Weights of a small GPT-style language model, trained from scratch on English Wikipedia: vocabulary 1024, no biases in attention or MLP.
Each number is 128 + 24 x the weight over the matrix's rms, rounded and kept within 0 to 255. Layers, rows and columns count from 0. Numbers have three digits each.

# layer 2 attention key, 128x128, rms 0.116, rows 111-127, columns 96-127
117178117131130151127123103164104103139108132132133117140133066115095159108163107170127137154132
076164109158115166128168117146125157159109119089196177096138149188162111152100116089137109127106
146164086080128176141051169096177115121085161147123162120135174147145126105118126159147048114109
083138129127144120116117138099150144121112175136142147133107114114123112159125115088147134137124
135122044052092252160144141129110092163107172138135133106149158130159118110126132144177067113167
136081126113074144143122085151127166201137144158122121135148186082143141137157134173115147101140
107132119108104105103111133111132156133168139139144108088192099117198131177061155101120103154127
088156096146151146140126105107079164119176156128135160132094138117109144115126091093139112050124
133136162159119118106168172087139128123089107123197089117137187128158106096048076196106146124124
129117158089115115128137134135159186168157105160113097127157087179232110124060154126147142123113
104124138055116161110124136174149148128158190155175128117103131147132183083144171153121145148146
135111136132145119162104140063159131120180154172136127136168132179193121158108099124144090088139
127127116138132107145144061130110118108141083107116151118126147168084135075133144113168128104182
151123159063102154142115102134086134117160089132078175196126112125087146096139129169084182065128
138171083084121173128168110110131143147047132111129051113073098144173120137101149142176141179152
142128101131091156138167130115134119155141145095140078141130123105152078124131134129152133118138
163149135071172126141165023096158186146176106092132104083153090164129073225093118177132129126145
# layer 2 attention query, 128x128, rms 0.104, rows 112-127, columns 96-127
129103141109122147119119134098142091091161139138112061137122145143076140105129163112087160111070
148143138118165190154136141062127138099116119159092123136105138138132140126153130128135141147087
128067108124138114201131119101058142095135202093151127111131125140130079158115147129144129107104
104141153155130151138121150085130160134166095105141108116122110138087147132124117166147059144094
050116112145174082105119105149067169115127055141162093160133113092162129124119169122131103145132
117098163146112138138192158124170144102138109174100106146142120112140160154184072115151108161127
095092114087110196085169136144110140122078162122093119089105162125140114147125141115131063190095
120139186110147134111151098148118111169145098143113117212086079137173115174146126091136125130077
121117087100118127201107171098176074121091129114125077118136130115174093101121114108137177128113
138085155128074113113114156114126114138178128096176059138177113153126147131155118170129118140127
115125159085104156140168142113129148156127142117090140143110107110178109179189110148148091138103
167138129130094121146107128135113115152117142130093133164114152111149175105144063103099113115127
151122149059109130191129129069123101118136119116147143122117121106143147165154077094152115123144
109140119173113122155143172179135130146183061156134108160095133149077157075132059147102119145154
113130143086110169155112109108146148154162118110143127072182099146135124150127121174138109127114
112127112161080104186185176127093120067102149115082095135096105161133087144111093120135123126093
# layer 2 attention value, 128x128, rms 0.205, rows 64-127, columns 96-127
142151157102141135115096121134120098134154111106132183133136086139164095160109125149137139148136
132125100140162102120104117145171101139129129129107142110200100121099129139126135120126119145109
079124074125123151105129146151123175163124112156103099145099111123140136093104134126124135126161
107149095093157177106140104153144122093124142123104110133118179115128172094162131118149118117111
072107168132134154150148092161098140134098111140152119101107139135124186092149119115145139164108
105122143170137121111083145127175142127094117102136173093105150138120154105152137143125155141114
100131118191142139134148111110120125169136122109146156127098122164123122116142104114082138128128
102134107127129138097140150123069112130103132116096115142088150140114168111150124137111115163126
111097110139142148145138086122122095117138164141135107129116144145109117106101136137125132188180
128122133107113110103166124142130114097129145116091161120129108099115142143118128163126166159142
140141086107144121103116167163125124106171126116152200138167083099124100148118160135107117090119
101139113144161126114110090125157150130108148127167155144161148132115175110111151089159119129125
131111083099123116139128129122104150121121130139103107105151077128128118159145151121121115118111
116122113163107144122135185147196102129144136133122149168099154142138102041103103118106086149138
105166112126163118105135105137124149110129137133125096096145085168099136115133136137124123133115
122116125136085102110130158108113139125153110121106138146114071135116115153113157168109105146118
111128115137146137151138094149114100141131115125101138123132111143086164138140120133108104125152
128110135143162105136145142101117130119146153152106094117133169132128145119149116165112113095112
103138098141116146128149114130101165100120116107093101121120115133130110122119136131144139125129
152112099107150149162125139117135129106097125115138112120101142139113123150103130091141102150146
178123143089176119139156098130104129140103133070173171124149139128133144159120149094130132123094
158081154073142145129119101146119190126100111154149135120091130106101140124088100147173180136153
133105081173181135101177112138153124146132122122108126104128109174123138149157133111120098152164
113134108153145121112125160084176140169084112151135113125117119125139188107149096150097091137124
120152084124126170109160117119101119139120116124160126118143094119118150131125115138104114131141
110123085124155187143165126115122131147129175144160131126156123113157174114111063077139140131115
111138130162140091137134123115190137102133163134136140137101142104123064112147134129138144113081
139141155100122078141128138124152132104128147087109146132117161145147127143112143131143156128099
091129134126141141121138127141153112145128141130151110130122149141130114147159125124128105112145
162132164143094158140142122125137112150166121094147153114117102162139107126134159105130137129125
115106160112122098106118148144126117115106096162143129137162098081133156126128142109158130114096
140120118139143141104134123114102173152103138109140149171168107123150156133150114142146112087144
103147144108167125145114143157145121097109139128119129097136153125153112166164127149114120098153
129125114108149128122088088148169111110164128114120118105119093143135109158116162107132118108102
112110103182129166152125096145150108132104161111120130098170146149143139132152093097145154137146
138145153087145086145166159136184162099118106128085105111127101130113153178122136125110163128125
147129121127125144108097143084115076086134142109109151155132152128122133144113137116138177145128
126132140170132103127080144136163114132152112158117108133131125142127100130124110126114122142113
112127087101108121081145126132098087105081167114128135126128157125165164094136102122156154132098
112098097136138136148104150132096113122123110157132145090084138120096163107120145169108103173114
121129128151141133125108117113168135144129171132110134140111101081137134128104147140140077180101
119128149116120142099121109123123140115151147104159115128168096124108098148129147113123162146149
135101189123117111108105112124102131126148114129143149104135097105095085133135132159128140126093
171137080149143146164095132108148172121139168089169105161108158144136145164149166149098152088110
099132164073135088123116059145132148116142129092137121150136153124131121106159108115117057135120
105100099087137157082112142110106138105139101148091119125147083162115147109155189099111065129079
124100105128143131163132108101134147129137142096109116113140138091137099134134151127160178134123
133120184126123101126137136150158081101107153171113136099155156107104129150120103134149137086173
101113063097111141145167144135141157139135121152124102156137088108145118106125128123146162100170
115105138095051070143129130129130096110108130128131176140102132140134084101135146113157100163144
102117141142167138128123140181143127151116119119111143116105116143089123152162119126139096144120
103131080166140120121116131135102123096124139134129109156178102121151061131153117142100123087133
156125158108147120148131117151151123094115133142134111092146177137135129120118109142182165187095
144111143139141110135060130132116079141119128104125146125098112134116144167177147113130114130162
137153161119099133103171075093144133161093132128158163155142125103116172123117101123157097120141
148141089164156157105108144128114121155111164139076128137142172150152149124175109150128130162131
123164143156129121112131140130149115152129106107131141116095156116078165098099108177136123122145
124163167164145106150162157117140116163132140138162120123169132157134124162114102129140104105187
132093123138151135150147112148137175126139187110145099129140134120134075142128120111117143109140
144116104143159152128136151091138145141129127106132117119076153147133097173153114120136166130136
131113135089130173124154093128164155112130065161128092117107124161119154106095148115143096104156
174107175127141109112127112187157121124136105118099149129116146146115097138134121133158171138127
129121076143115143063163139166163154150131087152098110144105143185165116104110127119108115137142
158142125145134102132141111078143088113132129133136111153130163107111140122115118119142152149119
# layer 2 attention output (transposed), 128x128, rms 0.186, rows 64-127, columns 96-127
119121093124168116114141106132121114136147149118129115120138167141108129100127113115145147134121
104133135098105140142152115131097139120121113105142098109127148126117145150141133132078125138150
153133164156122118128138134117164139153094136067124159122101130124159171080141119082135077124120
136152148174112083157111167133098114110148125127113167121142124120151130139118117120160102122164
119123138142131128114118157138148121124153131123128104136102130116124145113136129143144107122100
146119097077139120149154134118159147105128121117089102163132129137180146161129130123122072148149
154119132131147112142120179154146150128141136181111133138133081105122148143114110129124144112137
126122124128115098138146114152158130132128117093119120148080095124115133159098116138119119106127
144105112122114136156143174125122111144174104129126105122117107123132132127149130117118125103126
099115134129142138101103136146112139146125086116121123122138112146151150112146144097149077128144
133155122119113113094103097136135148137082145099119125110141166128146121121149119123125147161165
149110147107114140125111122154129123143117127151081133129111132119160128125152114138119141150126
092134133128146136113128107126146137113135107107111126141127157162111101131100125119089143106163
124094125131106144167103143163141133146108104138084118123097082111157101129122126120159070145128
135114139098154128175137123141105103139144142134122107125124165079149108143144122110124113120145
150108128147157140124086160125124129143149072137120086148124148102140116113146134115114107115166
168101116113149137133118150147103123104141125147120128152109129136143148127120123129133159124124
112153129136124188166117130101137112143148095118143147137125087097105147148139155123122129129126
128161125155136114142153143157156118158123131111123148126127115129142136099126129112131112126151
125144132120136112126121100126127100136132144119088114133159123098115105104135144128124134132118
165117095128169131091092111122135123116136171154110124151160129115095148124133124139132194078115
109153116142099145154144112093144122092088160103089099125146140103135103118152144109113096156098
142140152082111125111092139128114141113142131119103148140118121121129174148117103121078147102139
126108151137143142134166151128102130148091087144104157162129113126115123143112123074135113166107
106113130146123083112111131155130118119128136139110126129125134156121095130120123126137155148150
139096199136151132108127154158107118100111124127141153124122111139091130147147117104082131142130
138122152139154138127124130109143147177152134127129128098131119075106149107129147121154074157147
099123103102114127139127122135107086143126105154154091135108117132125147133118118156140136148128
127137110116126112126130172116118111144140136164123134145113129130152145100093114143119121157126
094116149127156100103117144160130146126160125137135158129149109132106122120147125138126127102110
144146118137108139094123122117095155145094120091144141107151171170122141128164124154122140120135
125143094075102139144130125147162126142081187134157157143104153095130121138083135122124129155157
162163099129137111135123141109121129138134121130126144144163117127138150126100136128132130119133
138108145127154118125119145148139125123145119112141137109148151103091131108113144114134136137130
165146120110122138147145146120123130111129120133134127117131099128148141106122125131133131138101
088110134128085163149122126112127094122098133138142129118158105098097151133129110108116113143118
115137120138143070119115132163166111170136096128160141115125122118132129116132120155109141080148
136158116104157137140112130110178126155117115148132156115151163062095134124116118131105138145151
120148125172106117075127111116112179109120067099105154118085116176152116128125117151164126142149
101132172144122112116103112138154149124109104129106148147135113122135149147130135119156101124141
119161148106133126101128144130112106132125104156127159131162130142099144090113110106123145125146
138090087099097148139145169156130108135139126117147100145114158090121081110138138167141137160115
130126115101160132140146127129138112120108139138148104135129155115133114113140184161160098128105
148118142114140130150140106106150103147132150142065100136149126127135104101118111096111169129126
177113108136093123102149137132117141099109119146121124157106099168105123117097099167169156166120
148181162143124113098141143153089118091175084145145153133106149122126107135116140163150158135127
113135097087115128151141124138151097121146157138137121111170155149122143150122139121118135120125
152097103176117172146099144123125162149124097149175135155131156098132141192127150127095149139126
096140120095091155123144125121142109122128161121146149132110148114152141115119141144126076155123
149128106171124130113147107126136147155177090126149110137133117152144159154126112161109132128146
134117125129135119147130115146128106130107122140092166151151104122151145111133139160122106136146
175159112120129146111141108108146117178131128082151148096097142140146134094113154153164129102126
099133095124120148176140152110144108118112109110103135103157127137136145140151133148141095101150
115122131147142106102098079128102131120128139137113088147128147133145123125084118163113164115146
116124110109114097114129120129089131114100159140149133129141135147109098129143147106117090145111
154163147130114104127168116122103145099110125117163166123124102154121098123118125107136135099145
122108138157161104115126119168117156127107167158109131132153100109134127109123090097156086153108
113092113096108166131108167153170136134107124140163102144109116116119128143112157127087127171111
151158112092102135168096138101140054120116170133135101101145118123139110130128156179118125125121
147154155145154104119124131109102113133127114122110111148143072125125153122147119149124118103166
104145146167125116146116143144114114136081155142107151149140125146153127175147118122115094147091
122154100137136104150089127091120154126115135108113146114169142121117164110158088130151110098159
148109134147122135145119158117129115123124105090090145139075134130137158146138103133148095158142
082128127109143119076155135137114138090102111139136149132131113157087137120144121107122116118085
# layer 2 MLP gate, 320x128, rms 0.229, rows 0-83, columns 96-127
085091128175140124120078152124147136095137135097138114120146148138122134113141116186142171136135
083159087160097138157160148166147140121129118079101120124132138171102128139091178070131092140113
155115101170159103154134137149141145141155097155164166144137146114133132109123171097129123140144
196131135158132133133106159119141124153124090198102131088165115138085126128107112125117085106115
103151144132125115109146118105091092100122114123135106145136137154108129096120111142113140120124
133100112150115126099102141129135129109081160121130122138159092145141102092126145112123162124136
068098131167091121063134158137133117122137103104170107134116143180097117199107146099130135126076
115119123141137154098140135103117125151140125132163134140145131125135117131095113129116136127126
159099162139164150142134164113140087120131133127124099149138121125070113124137162116111120126134
096140149125105106116112141124113128092120144089118132100141123112153130143117074183135160105107
107130115121136122082172133176129119141185097088161146130180104123130136119131145138115117157099
120116121119124169108133113125107134117147098119117201134133135159133164086070118134122114098116
108096108122139169146062069157148116156112141131083142117174139112103054112095140102138154073147
101076161155158106121137085143145128144157176159113131126156096183139150116146139117107153116116
116100161114087089144120164167151126112133062116153110125106133192121162135172132110134079119135
127129185150141112132165160129104101078136104128144142114150132114117142129134107115100115145105
080119155105149167194103116177123122104121158127145111105136130122142102118089151129157136095132
127078120153110136117123141095127154117122125141085135148092092116143102122144133159142125113142
095111114149177134145124095141141100140165148136170105085135136160111122091091130089116146121176
140128115104142127146119115129166098121126139119100144124128141129147129137103123142155135107131
131145114103122114111146130060169106084135148129075148138111123182150126139148131159107136111087
061105156170116114057159124139125094153158124116162126099146120129143108125129112094150160100165
156105180159105135103176163125113095149152172123144141143182077167111098114093129128096080106113
124147147133092105161146151128161174140175096145175130151165140125094154158108149133082154116135
177116153150155112132143099107133120156155174122126126143188169137123108116156124097129113135161
137109104145152123146129132166126140145124129131125162135142116121108180121112135109125099130111
144118145107137116114122108122137125142142087119160107096129159130101126130131155098131166114143
085113118158109140098159132119156116092118112146157140090161137154166146134117133096110122151103
058125098161127171108161146142132109123148097109149132161123131130121112178099145101105130092086
153087156156104109131128130128091118143106129113122101177122150113142161150133091120117094107142
109174118109105158128106125127164124110137120110123120107140133096109131104105129122170126161134
151086088125168118140164114101073135107111101111147137126129109149123141129113135141153119091159
123101127136178112144150173091085121069165106068110118151096127158099118110119098133190092065120
151134104108147139080146142117123108118124153079132110112125114118111105092132150139113136095086
138089165098143147148145147123152147115132090104112121120138130133112105092099143121128144132111
113101115138153105127132149117115163113143147163153129129117105134142115114106109105117108139163
132091117110138142117118148119119115122149123112124148141124139154122133122088126132138133132127
123163115162110124140116124114146076131130134114106094109115146127138083128147145133125105185116
129120164130113147091163128102169121150162088091122083119143177165121136155127117162116144116103
088083175149110174119120117108149149084135182125125142127134114166077111115126093127163144143137
118125135133142150128114138134131120134139117188130112115093116132131139132102171137108112118122
069117113120138112131107130129140138112094163126144144160200189112095113114117107098116127122135
141103157109120128158149169144132129134118142127122117111156089138088101078136150125096138112164
089157092125131106122103141116150085105155132115161131134157145181127087136153128154156126168130
107075171137128153113128091108123094099177122115107123112139140129101113139115151128154139159120
131137132116124144120120091103110116106148146142124132114124123160128104107154131164120096143113
165165148103104145124126161123131069098157164148142155129145107130143183085153091158166084130117
150148084139105125181133117126147122147140107126130105099132161116110124145146145115100119124118
115131106121145100115107105133118122119119120129178114162165124099125127118132132135126169085104
143091136091142149101163091126102120144148158143137116158135127102158123123081173110096162116099
132143123125110117166117142142132136118101104143123136150128176151161111146107137139134124128103
124124104089105148137113144145121121148125140118121121140122131065114162119154139081142158133150
137136129120078115110170135133124139129140160154190143137153106126150152135124142139174146150079
121131191133150122113150103102112166099109126137130145167113157146116096165142075109127136092155
138120122113135125083121112107104092100112146101138110155148130135107124166123136153172193115117
134115157118166135116137145131107149124121161130154106084168120138105120123150123126092140125119
101115120096137130133068127124116126120130134119099128152116119122103115186148155134129115124103
124113164155117109130126134100146073111117153149198127097173136119114143099141110116135137110150
115102122113141159127148131106138115104115101148107141149134105159136126164140148112156162119134
134159118199154173139125107110107152110111120120116171133100157123105140132146126125149095100151
150105141121044171135151128089122115171174134144082163129125101121111124162148123125170128158105
129150132145085118133093102153097165119127117119137102151103167112124161104150119101150139126118
134123137137122134124145120149133094111143114138096127119164131119116162123116141151146159129145
140124134142111099114092118150125162060120115137137189136127119146130128122119143092118124127105
123122131129100118096137112149122105154108143143097105106104117153138127125115125127121165142116
140125132141101163141122105155120088148134141135094104101135119131158079157101120143116135123129
122106129158087107111096104154123111092135097136101123151099148120127108171105123140182157146142
124121116154122117171166141123169138125141093102131123158109144086112154113127112131138112105148
137134124103111149126088167166144141159124134115131130125111140139074106154079127096149076116132
145096096115113132190133166128141133189138160174160134124097156141096147153157117094144156146145
150124129142143156144136149103138146164159124118159146147112154128093111174095122133087076121170
076146096139137161076117145144141169152128104124148100154161144104120122133116127134137115133159
095091113185115155161148140085131119125163105107152090134096125103089131113145136106124123090088
119069150126090123138111118144137106116107154136140102109086108141152150148115139072150129148166
127100112158143094108114121109095166111143128130143129127108112161150161114126138103133138120105
120086170116120123162111141122116178129116117120153124146120110131124080156146085109122103113148
105109107108182119140149138145154125163158169161102152112121095082148117106104144110123116093087
075119136127104165094134101135132135132167143132145113171119128158133167116152102125134115106170
153137141115131132112133097139101132133123134115110143138141135153105118160106120140113107105149
133155170105130180096081148121147122137132137127174071095118154137154106087105130176156140129121
136103134142101120141097116134113143100112112116119122141143088096089104169147144159123153131126
068131175105115114148156165168082111096166093124136088056127106137165142155164116130142148140109
108128112161143095120082150129132132133096097170113138139177112163119115102132133127123159078112
098116176146121159090125099138118160150127145091148094114087105132104167149122164121130119158172
# layer 2 MLP up, 320x128, rms 0.215, rows 0-82, columns 96-127
141183133092112099134195109165110115152124116163143154118136105114127135129082129070095091142107
111150090128152109152117107147165140150116153125082144145144142162130127125113147073125071156115
120143141132145130159110109128104151123124157160121147120079137088105137130150123164115147109123
095130143119080135167087115130097125093129120150125120088063147135123086139126090119161117103112
134122106139116108103155146108130108164115140152136123114141133114135127109071140157164142149107
117139129115151110162159111118117105183190127149141133123130146129118142130120127121110083114119
133125144138086092040145142166140115158146138106127057118108147137130113116107144169141175099100
145115105110132150143128115142133114150135145129143146143127137129135129159134155133122125125143
108100137082088114131146144129111104141116107120121117092118101167131124135149124103132110136145
103104138076092143138073161135099111127100121126085068100170125136130125180163097140123167117112
123153100157111116101144094149127115124125125076083108121139110151152114142126128142117113112082
151097157172136123134137135115139147116134084121128131114114128135129130140129161134135133117136
128106132132127099116137112096139099120174134176122085107160095171147127138135113148129140185079
124082120134174102102158113126141120149132177113116122095147101166125122139131171121112147151117
121141134130107117200114154181136091089126086089109110131084118162148163154199126107151071085123
166131147134136103090153143121143119088143128131159161166174128127096114149157116130104118157095
184125091143123102068119133102126152154138099120084161139136112151118151123155089145095129145117
141106143126138113118161111119150085088135160135131088132136121137149085105156162128136128167080
147149096117092123116119134091095164151120051144115121153123139116157116163138116137168109099113
176101120148130120143115112102115126135099113151122128105088128126118132132112144146156113134114
148126103132111044180112136166121119107104126116178120095122149121105120129149127133123164113146
142133110138100130136064118051113183137167136109099122108177099078143093155132157123034134134109
126162090089130224120118093117120150117111156097120140078125115110122133146120116084118126102118
127108149123094122131115098134181120111082147154069133129080112078132106119134111148162137107109
097114140129169121101129104136120123143100108144127158138120159130122127121123126145198121155144
105141129105123114146154125133113116132126138120164125099151089118124158130148131133135107120117
140117123110146112097090097151129148160157103132134104130108159128108147138131154113124175116137
128149154115151169132120129145136122157148114143133086183134106127098129135099127153147131082161
073086101150102179163107119175113167134193157108197100169122057118150102119131178089122107088108
180129102139101100126155126148123154139162127151038095149139112139137112135115112081115137134114
129167112108176142153140127150116122122156114122117154184134100110135109091094133118163121100147
146114099115127107158167124138091158103066097072154126160129103155116114157093151147158124066135
105077113124113170115133116147170116091120094063157121152137129054116162188166168181103144172129
137138137123168123112130118137163096126096113129140100118164120152066094108127140157118148127111
115110117158098095107125134090127151097104154121155111118120115135126151116153148143141146136090
084149136141130138100131117144112117133145131138165206162122151135124179136114112120117127130116
157153122153120106134120134115123148138130141126128099120129126115113150133145115113129147150115
145140118137123156108134136093163091151106129134132118155151142143112196128157124120130121137091
148129111141163146150108125165132132142154146121141165116091076137141153116141136119184108122140
116140160159135114109157109138099127090129104129156161118135118181116109125115125131140129128109
155112130155130123147102105119155120132128129188163088142111120158164132127119138114132124154106
183135124118151106098151158069121138132128128141145140072100098164122102129101146127125134127106
080066106099102133142139149121129105098077124096086106144135093111113130096145137122053128158119
106163101112119147188151148112103091127149093143173160129116074132130106161079120141143133131130
119078145119188163102153090132124129141158120110087179118135138152127103108133129133126156104155
127093136129110203136144121164143137130107127136105139100106113123149142121146079146121115121147
155140112172153120118088121051128132147104151140102109156139133102094115145094169102101174107127
161140157124118137139094163129139150120171064132087146103141118132134129107074122135138097117140
125110150123132122108122111147121123119111132108171087135139128123099136103137120120112135095126
131101153144126169135124172133132115115143130129140134120116087119106118120147098144180128136139
124099145133141134095141142108111083104141152125125119104122124159116138120102143154156156142133
156165145123139092111145141113132111097149136136110126111086155167167141155073094160135116107131
142083084150082142123117114118116111172121137116082167132124109123113128170109139119116134137134
141107112128157113164148170141116099097131112162093116117140127114149168065110063131111096140153
163126100103109130148133120117126155121157119115112137159172142143120138094139131144090119119127
123128153124131142140132143131144101146147137147139107079138125119100154131147087107115125124147
109124128154098123106168161119103148128135147118157128088145170163147154131129096126108122135164
128128087122149165164128117125173134102086095156062148170128131102143110152133133135162125141126
115121100132138106130133114161117129134136157112162124102099155074116128094115130144144092120119
066127114143106189124112130147161146132114095124123125145096094116119149135151104207152136119138
133118137115072161136091113096100085144114098122079174111120083136091126167144121135166084168084
110138123127112086121092114135078161115090115143139133111093124139118139129128133147160141084134
099129114110095131131092099141152093129132138111107119121109112139152120112102108134125125111126
112197134098081153143131144129121115127121174130134117114100062130156133105172153090092111170102
091117113117108130123119101131141099127138123109106110098147090134109122109093133125120137098097
143105122140125091168123086152124138134094156198149098112140131129111121140146168084138165159116
129136137108155149127161170152146117144158139119129113098159113135138151048120122150084115120117
146108139138141112165107145113160139121143095127109146154098157125089142127131125095144115140123
155147100131117133124103140149127159143117123129120138109185117155099110101062115131132124131154
100128174127117150091118103116126126099136127122111109136117114111127110132099126138127081126128
127072140082118143119100136138155113095146103148126101141142092141145160104150151109163170150089
138153144131161194100106142166132149148146134108122084160149132129133134129120125128168109101154
145163131065157128127118129107125125155128170153155103164096119136179120131085115182101153120139
124151138155115141125130157136111130162153097140113149104167121120109060126177120131128138131118
132089137155129090069140122127084166107128119125135150141084116183143146119117112111138143149102
110142125156107148040095107099161135151157109127143145111125145150150184137118137132132115147109
135168114086137156118139116120137106132117110131151191088157108125131130092136173117126157089155
143124125124125164127108159099129083165102138050103136132130137104057119130117177139084136115083
155109135105112134125128108166142120105149131117082106088136109138135107150138114140100119121129
135141177136110151117088122104127121138174126155145074105106156124155115121080128195125173126110
150091124119132112147112096143118158117097137129126178137160113117102119176135161134135123115147
175126116137100107144170096106164160169092145169134145147151137080099095112094156089134103135124
091138130084145099138172122105146111107175141097165134109147122118114140140109122102128137119153
# layer 2 MLP down (transposed), 320x128, rms 0.194, rows 0-82, columns 96-127
128145134103117148103150093125116103118141094158222095105141140094139084129088116096111111101112
175119190098149141137145147130155137136131174125146163114075110094137145126148175118137126116140
146159129092140140112124165096144124147126170159122090134083110080139103138086124159113154100094
128118153151135148134124157098119088092124127141148181094105114127114073069114110133146135133122
134094102130104134152128160140121122115136109139140083116142139129128128110112112123136118114131
059130120161107154086164118100104117129156118138113124156133168121073118154109097107147129172081
154141096085112113104123145142140123128154168125069091115068109124111110112128117112142119083115
117134099126130135106138101095139118147121139120124131139136142128137103129093152142122106120126
123156170160142161127134141145126141141130147139125136141113143162088152136107116105122151132116
129160161129117118141112145099072159113159112124127095107098095113105130141131094112121115109154
090116114138190148116097138104118147122117111159102127148105130146141129121130083125131134170171
151125147173129115105160168129132145142129105134151112131139091155124120154126131123161148144123
119082149126122102127134140123131090160170116137177128116136131128167089140129146104110094126147
121099171157133147148121113147171129133195161058154138123092129143148109112097195101128128091144
126103132105192092152113142159120155091139139169136153168121147156168149154110131133102154128146
140091123123172112169125119101125161138160187139123170174165100128163145104115149127122084165123
124104148112098144070130137165090102084128127124152094114140151108148098111167134105140106099136
104093111116097129175139113173120109154110142151084125109119110142093086140130166132121124098115
125110078138122205108149103144097132141154136100156133110162138126111185124121102124096103102162
136133122160096096104129160093126107112089133143142117157137116144135146125133131107142146108096
126139080099091135104098124151108136145124125102140109083131106136120155096125121119080152140155
096177122103111139134123108130115120107112185086132132081093096114116156120183098161085090160164
119163119134132128121083064142174102105150093116109090155092150124143157118112061120170154124172
112137182150129132121147100080126100137135137185142100113096100121117072109132097138133156175110
085133161092123118112127108152149144134103154135150129097137132140100107151127134113096135139158
121154152133147143147126149133135136142131132126113137137134121130126132117186110108120135186109
140166124124143172081160154158150124121099088137143124140125116117116113091152112148138144157121
133132122148155124138090113152102149119133162130121138133162118100144157126106097156145075127127
090094103123124167104130114152120157186163120117106090174100144114152140089090079143117129125176
109181139134147146133118105114108141118182119129181101094164124152120100100109115184136135154150
176165111144139123150133109117121127118106125101095158172176130130124141125152147118170098119104
095130150134122127152069083150168105162181144134102143098091146130120124099134155093128153112120
095077118116194126128149096131174134110112103116154101145122144041054159126117114125101129147109
169108121131175129144151105134127161118109094102130170101140129129115098105193135178097105086134
125128159167125092124123160110130131128115139112148108099128095130152164136179147142121145162152
113126121124118128076181122120130136118130135117201141115161083133103115119121145119111107099115
162154121124139104153137120127106136146127128126122113114117131115139146132147150129134146140155
095123100128151133092138135116132116111106135136160129154088153119114130086142107125121145101108
112060073155122112146137104148127131120128187151156133109166093131081152103118101138131112129125
108113155125140140137150135108128139092132117119135122145119128173107080133143115155152168137118
176134112157149137143135122158151165146135145143101122131134147127119120124113144128169127138098
132110165125146107143142145147110142130139162094153128159142162157135141126099156134111158150107
165163112093140144159105133151136139082073155156129153204119112075150121140104126119093120135160
126112109122163107118138150099106091071152115150154117152138147156109059146162130150172137128129
152145141164155138101108135159182149124151118134079137160094127112109137115159161081141142132191
132080150127157113147129104165157142131112113126131141166156120092129157124099110108132152101113
163126132154149108067105123133096095162152161147131137111101152112102082139113104086107117113176
152125150148116146135164134127114117089161101079121135102118101156135140136089124138102116105144
167158101098103123124141141145138148130126107163130142121073167121116130114113107127118092132145
126065168121192137108080148117132115138129123178146146146152094150116146106143139154152209123103
146116133184153137117157170139128130130144097129128110111123158156138099129092116139153152159116
128137160116089126144112130175113128123148185134133135097117134115103132142133154120090153141160
118096102170155146131086145104127106147114159146132099091127111147130137132143140122111151110149
083142140116096118142107119119108109122138121100093088098125074133115187112084158113133138161127
106094160155101115112104124138132131145150111144153107150129109156125139127126132127143160124138
120149156147116121146140102156138113112105127098122122156110114092140092098146133125113101088132
090142115136110126114148116106174134155115134130163073127128117128137138134107146096121123121130
127168108138090178143096087158155127137138119126113085144143167094116162152133119170098103180104
144100144115152145107158139166090107129121129134136125128118101092135129095118128144106133123153
119109089101146143149140112122162148145124133168132117151099151144149084155118128170121132106080
085143116132178097115077120160160126098093105145134118135127089091130151108101165135150091126130
154181117129149120139120134086178157143151128114098156157160155128144095144149122140116118110136
108132155140125117099167109139123128123126142132096137116158115122137151110143127104084108112101
148113134122099087101088152109106123103133136113158118138158131130131102138121134195154160125197
115146121110109118116123086141137097114139127097125126116130146104149151138170119126126134140157
146111106129117107155137099152153106163142108145159117119139125137106083128117119135142127139154
116112163148109151089138164161136129164151148158112092071164116148076128115098122149131156136133
089113098059160161098094138125111095126104102148118196101147140143098155124128142145110114154119
096131163148148162117106110087075119128141095143137124109096118113146140149110123130163161109155
103094166122110141143092151120122104123121153139183111161110165130117115155125130098119142160137
130113106138094140098100115106084136092131100192148111147109145135167108140115159101143107158127
167128093114129148110125114151106116153183159108121122145122137135125120120159094120166104149144
104112107149092123129103174149146072143167175114120098135103094140132136092136066110140097138088
120095175114122159131143120123175108128130135097118113118098118148134102164112119101126066151146
117121141143138150134136155132092161155102168099120140144097079144151118147104107138137095140101
141077141060124132133127163136117164123136129116171141098125123113170100147116103127142145129116
125165108146117093167103113149093194158103122160123115135146137070046167138094146146144185104102
096078128117142139150122141134147120091112169096085122142129124118093086134095154113048123122133
134159135143169111145135126185132155130125177125116119118132116118170162143122111125147123143107
147142147117156110136145145166122159118071130143135156128123134124131162136120134108106101150168
126155085082120113154127117131124120104106139133138130099127162159134161112141125138146109130126
128146133065154142116146118109188106098122146105170101124117140118128126184127112139146158092164
106117159163103145089119165120113109139129109136155148131161142173147100121110157181061132122093